Part of a small language model's weights.
Size: 11 layers, width 160, 10 heads of 32 (5 for keys and values), MLP 320 squared ReLU, vocabulary 1523, 3.32M parameters.
Architecture: RMSNorm before each block, rotary positions, biases, untied embeddings, local attention windows, shifted keys, capped logits.
Training: a variant of Muon for these matrices, 220M tokens, 7365 steps.
Each number is 500 + 50 x the weight over the matrix's rms, rounded and kept within 0 to 999. Layers, rows and columns count from 0. Numbers have three digits each.

# layer 4 attention output, 160x320, rms 0.0485, rows 41-81, columns 0-159
535503490447490494515533487605484496489480512415531545466430444509522451559540443475540475485471460443517518454382509469568515478540392576492475501481550562565581577499494488515464454447488562522545490513420497575525451514599502467455544509497519463549431451495516513567513505442537540516541469478462530526552522525522480515538496569499480512538482505474473550481510488525516521507444510524520578566490470454491411568458457493414479475495500494509491423580422564480455428477450539
534504449679510542523548469474526502537494630538604602466546577468478525491529481453507555523476537510452398473487578455551477476571510547436516498455482472490498475527511515541514583418511402532523532573554480428459454455445483566429420467506517519459485429468432609536579565461506530545499503524443527531555458500459506498551533518487542541467474507517488467491439470537520532517454464514468472488486531500516514512546459398467501458574458471512455469500477522511519481563540531
483507494452521496493528542469391488513526484410467436479443523515554516521516596548598537449545518481540461497605436592459475550581533564487520502523541541612552448466570486497493415538463489545532547494545495470516497500372472485535498465386500491528503502447549604478506464619475495438420490483413536519583454481503528470553507483439468567419463491612439499501518451494472449493484432469546506531521474480534505483493431479497475520535519421638526496505529574431522480451568488
502560564501545551553597460495519537380567414451513478515405408408521539492520471416488513527433549509506486443517461389512455477450495441518538536506436548494504456525492467477477441471476440509486479459479494526549513547474488499444523502490495495493455472464462479469487447456576456400499487484507513472410487467486556551428505519523504543514483519543507463454482488499476481525531428479549457469466547564480437398482480452473545516439529415496547475444496577544530525556506498
432543480422416486464504481498547455522553628451554523584508490490572476460532425528528448499458477604518477504609424494488480450554410514396436413480493522579562446451572451512487434564512450469586550463566517448454585517434527444453511427589565509499336509466459510475510559544504620417514481508503520493491487450573491480424502429486500394546578500527514655564564541545513447523592614414450521549521496454507530518490476523530529608473586481507542489600449486512485473412486536
460496592466516520577540465472494452503485581517486488462508463506445532485504503533460461547580374416448482402492456524465440473582496386413470490552385533486451433471520474532462491498546441539528428447492511590479527498508545452520519535510550497477531442543519445443476507529478423526598448427363537514518563478469491467554556594455549515576516443458533522495540593548497534518427506514493595439436473461426493483487480410570560499470498508478476551510507513397499546467424536
514467453545478480583531526474493618493522503478491529472543507492448454509524482469439558553557545547541444520555477529329563416406488444487592403529484497526523591572489498442488521368439427445516556531540555587566543418418498512550625529512502502551487525484559526443452425421443538462563528480510509470503559533557536499463465417546443440495564499511480501527525527536489467449494484510436620537466519471474513489477445509495524493430506518465524574527541506455424521467459529
492499531492454523385512454543471493592492546493441522523497550584482410435518466482569562522477606500418484440416504449484531515572492411435510591508464538427406505499545484498536574495485496465534427429500597588489597493435508517468510472527525478541506567483517498514566436471500472431581485513497525567465479550523533511514498565559528504506452531482444502506489549572580525513480450548430549417411473495472522457409477535495530568533498532439491532495548467450451493422467509
465605548477553498511477510516517548462528499499517523497517522554429576484483528547517544580573434500612540461545492491533435480448541630532473459526486511479484460479529477417456459516399540501498472537485523459488514563435493458460472388449515522564369470450540511569521520504483482479475471541458487460502457452464574531504503516564532549531518456437476484464427493500499421507504549490456471492511571493470499456462547530540498557508556496447464477495442424422555492454508492
522534473512590505498494618486551453406541560496515539593506473500447508424468458502455496504438538539491395480477485487479583527462483442540553494495558469454442497500548548484538509457475535502471461498452452497453444462473466454382493613453466557477500550371542448523426532435509480433492529591472560513456519465498534537511490512529441549483533454461456459466448459462552461510482422525573480494522501528464497513462432459429573576537554530462519493453479508466543506466498585
571499491526575462449384576391567537424499493473453512519552494486473448518532500463473473470566460473466523477534475425538539588540500443556529450366514511463446478595382544401414577400407655498455539633586546484498477495470377503541534519408468482517454496493495498505547494424551554532515497462534489542497451485486512581543535475483457567526456500570474520495488520492428526517492468473518481476586453483519498437512482453409427579534482578549532454495559562474472528566485571
509469562478465451413528432406535496546524592457439498472437496511425534509491468473574563424424452509492528579590536460562537540502534450492441559507519528451514530538521464527561554565558538600449640519557493495555520423473534475538495479597436542397514419534543472518499412433481543537386537580532548488518471481511528481505527513426494471465513503488502437509519524593538527552517363503504449527555536579430432521443445406515461564608504453507491528530505540525596483502519573
506467578489442428498511507431564508504549446440493481505603414623532515501430496470459468534431511455526466483483566424524501532530483452441528453529431510498498445474452499518485585516481628435457373501435506480464498446526460557442484575527419503420627518445540489511490522359594403525444485512500502561515515507527454508434457494606513505454524509455525478533461515495465420533497506494495457562411491422485512506477472466537523431394531515402503549516498425515505565435534428
496498532445423518558512551632527493521463408560450545410465522526557493516511492444581518492503579466529512516630486437553504461474488540563439489488542563471607370408465483509630448468447566450527518492416500557552584503476525512482552383574526523403479488457511512484506538454555486522523522566535546493565532393504454519515552473479516428529541560557507459504535440522483462529497520483486456482486436487458519500476529490432423434372530492446430494540496518547437499518498525
505529495481445518461478542517421521441423506535472436465503497496531547492493560583431474522535624478464441469447445539500626611571558469493528449548536515482469539496532520456383531479420514474470566516539434509433521572582454517447574501429516443576507570516512494524462497554548471595504437443488556559509527492496541524480480492577488555555446417490437468481502517468467463507471500547504567503502505517471509453560532546467485542546503563486484485472527485502514592457474513
485463464489469461554575527465555477515499448492497425463476538472387505364412481415479472490548550492538585550539519494467542421513430476652472591498440403501567658410516542517497501503518468490479485524529533495536547516524447562524590447484510475402545509488481512537541426488468450434536540497516482494487457523491501537475518501489451479481518532501455488461459549406523460474526420531502510404463432550524529572496450426486501523486469521370459534474570492534509548588346424
489456500412511516491505481444531436536471537482490476473478480503440561435489656333565482509428520590480446562464475403574479565539495441504454473584464480517512544488474439501515365471460382526533498460506524478477423592564554522477438522586442466553514549551473469444548456505466460421467495526483560486479581507496482438546480481513525510551492466499472582528528491557525463550513580457508458517544503530477487440463479497481515490466444492510385440582565482417474550523553527
451446493427486485402549519553428477558502540526506473531494538545570599464512504587519554405508508567543543458559558433470447524580489406432480416499521515446528491540525417549464511572655447495522547453399457502472477499452461487606482563479462518585537490507488486500481568501500421516503531477471521540481518492458512427497531521420505515488521530469512480446516466494517540532448476523513419535607528574472544557507588548429489492436504499503439508451504485497539490340498479
476445452585537528544426434419525535583444556582532471464529537533511535551529434599554526537421482479511529556523430438370613480507483542506501483602498426509543536503499518470498426495543506556536514595416458528456465453520505554471483486537530536514542508431498446467467452464456581446526481447462515516419476515539504445488468561493501488482467534473466499505478567448514494470436472570442428466475487459437560433489629457516441564517588514472410565525422407486469540477477405
476551561500503532455488500384425488536503553453422536539473462498499526533518493509482528514499560485488433552499461527575542493530550468432515537472458507521453620487614527433502440504410544528456608423462451562531488486521535508480534459435484533476481578492472508531456575454478497424480594495546540492481433490476541470442458516521430489450495544539507401461522477466493457551542477493433460518493437553522463465495481491512478496525452596496513471474532526614520506538527527
431469483443455518468554537451516492542459570478533501470525474536439448504518537475503439535503616562511472570445476552467433439494497551422524566579514554509419498469430520422532468528442473506389442451478493476464473439456451500525495484517514491548616510553516483547581494525464607533495443506444506510486557481489572533485529508565498506477513412491505404492458503510484464510483466522538580467465383544454531622499520439573525483485493555455440555416520497508515496554489510
563580517480421488547581514452393423521514625508503494468469519492570451487452498487534642471557419523414458473435504495534531577416495414459550524491500482422436514465533556573568508484484506412467462588511458619500393544608507505595571544511509391500512510501531443483589474459543564552559471517497492467408579580488523470538438519541483444572537468494504481473515538523481504567570513440558495470446577541452399424563520500440462504478520432465566438500498456483576492435490540
429525540579563478534582428583500528552629523526561421534571527572487527373513477556484587502519553473515466505465575490483562514373474418427551484560493509511453467523471574430414514439509458466548504443430519502582514525501456545414515480453486448493569589520582572479432493548550484494527431427493516502539479519494544536473527523514489528558480442474502439444473511482548478492488541525514486514445482505528536459513576470517500546483404550524455487570476433488470513408477527
421503436533418545521537530485507481462566474553545528480420480478472488538545575458515483499606521522492537469510414471517503460494562516593471475537541465497514572465562463500449404458428510534446546557505582535456487478593466462524534529491571450477597452467505496587524493439552543504512467507479510465505475456525438522564485503486433584547492477474523517449452531446503520489460508543562541511485527454534448454569427536442523487490447591532487495465483435568518503557539448
498487560401461457569453582513520566567543507556423515519417537555538439533575550494465550535527407479440595536547409457509598500512515551486444540408486533462484464505511490499447512437451404527492506549524537482597522572459449445480453536427454411491450512576555529515426499465548488431461544489550456524441453440485514562600548523481484534522485535453453484437473485531505552485445565577448469455606470488473524668502484489540472510459549494495490429488518523501529507513486473
576523387477535575504480479555517504593379509562477508456482520581549540476511403506577492522459428495515528603409447549551520552473415527522515539506512546520514447519421507533534436487416519533433386519494435427476456469526484572473439432434437436495498506529554517561459485494460479483470555580513526533448597523495508566430501484541452463454497528560503516474504490512550470546570522502502462575458468461499505539454464401572552504513570470483457555501549481503509525520460487
422489523509499411542359486480488525476452476468478595417409515514605474477579430421468533558499585498490552531592467532539459422577571589518524527514588496452572411467499426495574454481504492461487492591486495551461504542595349544551482505508465429597466437497488589429460503526515522433528498504456460503499390468492514525481515518445481503480509470571490465456494478510488464460521454499517546494442506473479569483498533501533515468419531448450497511445508432516631494561487446
539475474502517430536459434502500403533516441497487431449527457544510504549410507499479432364517500511591519356518458493526541541584500453472561477614505538535417506435509475502488445504448363536587406440447502533454554535487496476509527468510464570474593476464542485426523486495518527514539533537445463510433498495463537509487462520526505568525516428459568426490498542415545479514480405508505436486463557553539485485536472413520470498578435456529568559492501464451494451474427478
462518500452559538477388485524553575529488543478472436493449420577444407480494517445542472449544513442461593516553613433507417455467538489469563442485530536489508473453454479488563512482576520551590447529514492522445480485402484580545448544485581525433492477534556536498541442521530528556461474439492424554473438500518463503524472587485554542485520503501526442478490501473446480496495497480393508481444504470581559597494600412508452413488465511531535537497378483467544578481470488
517594491497466569458453528492492498386503518398484454504540463550458483569536420559505487509617532507489500553513465530560503581479483533465578462545515517502457531540456528470484457470461497514436570552523438415549502423516538508500505530501495582500519488482414548449484556494512505445453527510466428520507437487504511528521481540409496522462542552539438538473464511444482521494541526585522524500468518422569495501498476561533482541532495537532536470472577492503459540554499484
586440491553496490447547511522470562469573453463483462512526545466495502513549454463455574493573432534395489472479592506512488577410498467504502453528556434464461572426502428571463492499471444514439497513491514495585432487516500492510523472495494500543580456522406594445480491406423545473475431486406499477468526483487467510492506606541562527491521468528412480507518495441477508491457448522491487521529435543522498430541529493445459483470454499466531525519509503525492464522546512
542443413579551535428458490519584485599431510531464475494521490495532495466483492482542478533486529483604510367453629473542421480579453640420486540513531488542551472459484483525536513428502435432573552521597425528468533484521510509504551476537505426471506551474476490510587470521432491514512549507497555562494490462497437418484489436447487462531489534543500509500520488588483536480447491486471533456526509485514551525510448413566531502531451559468495500449457504429414549535458477
498494541480479483553554567510424490507424539601461527437530518501557541544440560485478541508462385517441480563517424542510503502458601333462575433467533615582423389585390575416496448467563572492528433495518486479579510479467543577404474485552498480459544390438532391546545551505436603456487466477432494409539495498444491550494516494502467519521503486515549553480542464468563475513486460516508466501533524497458510572586555440448472528490531528452467416655448588485508493533528545
534419498455511478495466448525385469566570395417531490529488458510496540573462505534516530482484541438466426379484561516533384518505515412521486478530547585501503542513484573490513515505453568479598452461483491570536474512467483422523517459616466447554461561504501461474603449512600423484467508522486502459510529527475588464562495421520528579519494511450498515509559554623499584514497463532454520480527456456411450557510481429561457504538509580493483479512509575583500569480580546
487446463553466483477453539475527483546555506521495485477524461521416511498509526487432564462502564551501579548552486506541522476454483529465559482580443463423503526507461538485491553481474471465441524525502556451474520497498422493502483549550529429478462534523497456460501490528516592497516491446486485495500422513466555505484509522515526503480552524474441393501488466449468517553493479584517478535477492458545533515495540491456544510510434567488477546515516391552515463490499513
490578484580508455468476592493478415478529542508562353529534452495448486491563530512506531446471532399414498510456484438512506454505483560481490499569482395446484568471558555493520451450536583490484500491543481467472551497540496504566529443481468616564574397513492474476439383475608483527506612553542410507455452455514505497479527457566523496485570457457502518532528470460413466480497621484481523583435467572580565523476566538512505497517496582565533539482454482524564544474482503
512598507540522503485463428506502368489456442491561492509565490480542491487454502582524543534511485511427607477405575423536530503509540522496461484483462475468584540449567469512480500526448447466477507519415486484544500495450579432465518527561485490511522507537404445484521448472573479517553489461496492487518525536539532427499476513461500443456472497457412495516544558569469480547543493476479527435484513467495518424487449542455492498469544456441513493498505451519462470534536466
474465539448525423493578512563665492516527511453474524473578519537493534547510558504566519521443583461456526556507515491494548429522497495455512489553502465478501490501456473509460532524507533535515466492468572525537513478522485456483511501472532502511509460496543538453557546582513511490430484568459493409490534512481446502539506499526531538547541508503551566478527497520514575510519490527514439510434450541533447579498436394529416528479497489543521516443525586478557494524466546
588618364524430491510425551452509522575431386493524473597507573475485463508493568407476454500494424456533456529559488590371438592453449505473580496454441510382444646514460496504485362410417442409522491546519508370480491528530459496566510509452464489489548445545483393484522502469451454435453575498554450429580501455479452486466585500476471434426511556518490525452587448530481555528528561447572574536440496449533485476475470485487469460520496535481546490434573420484587632503510381
516532579481564368535432584401445435485455458533490517502461486557535550472537418491494485581513521461412508425528408526437527556565463440476487472456491484510486519490503482555448476539522497509497521470415512582536502474549465476436445527488556539517518555526584508534450540438526481439514493469547540541494467488532549561515473553527464498508523463442463464516436473505547512527400471510487471505588566489501520522516547508470416501577507485580526446530441466621566520499407513
546503495551449584601531508428520451517577484422649514418499513578498490555534482517505429523386452505516503504588553455577498445404489451454567446472562458524476495560460466435535502524497462552475476515530411457512483484517425429538500481492440466528593442440471439517466531566513466546462444531514482477481521528485491416551546499511545533531467556500496517475462552538512619493419460462495432528551544485484470479530468484423528583455540511468478389477498544488550489615547509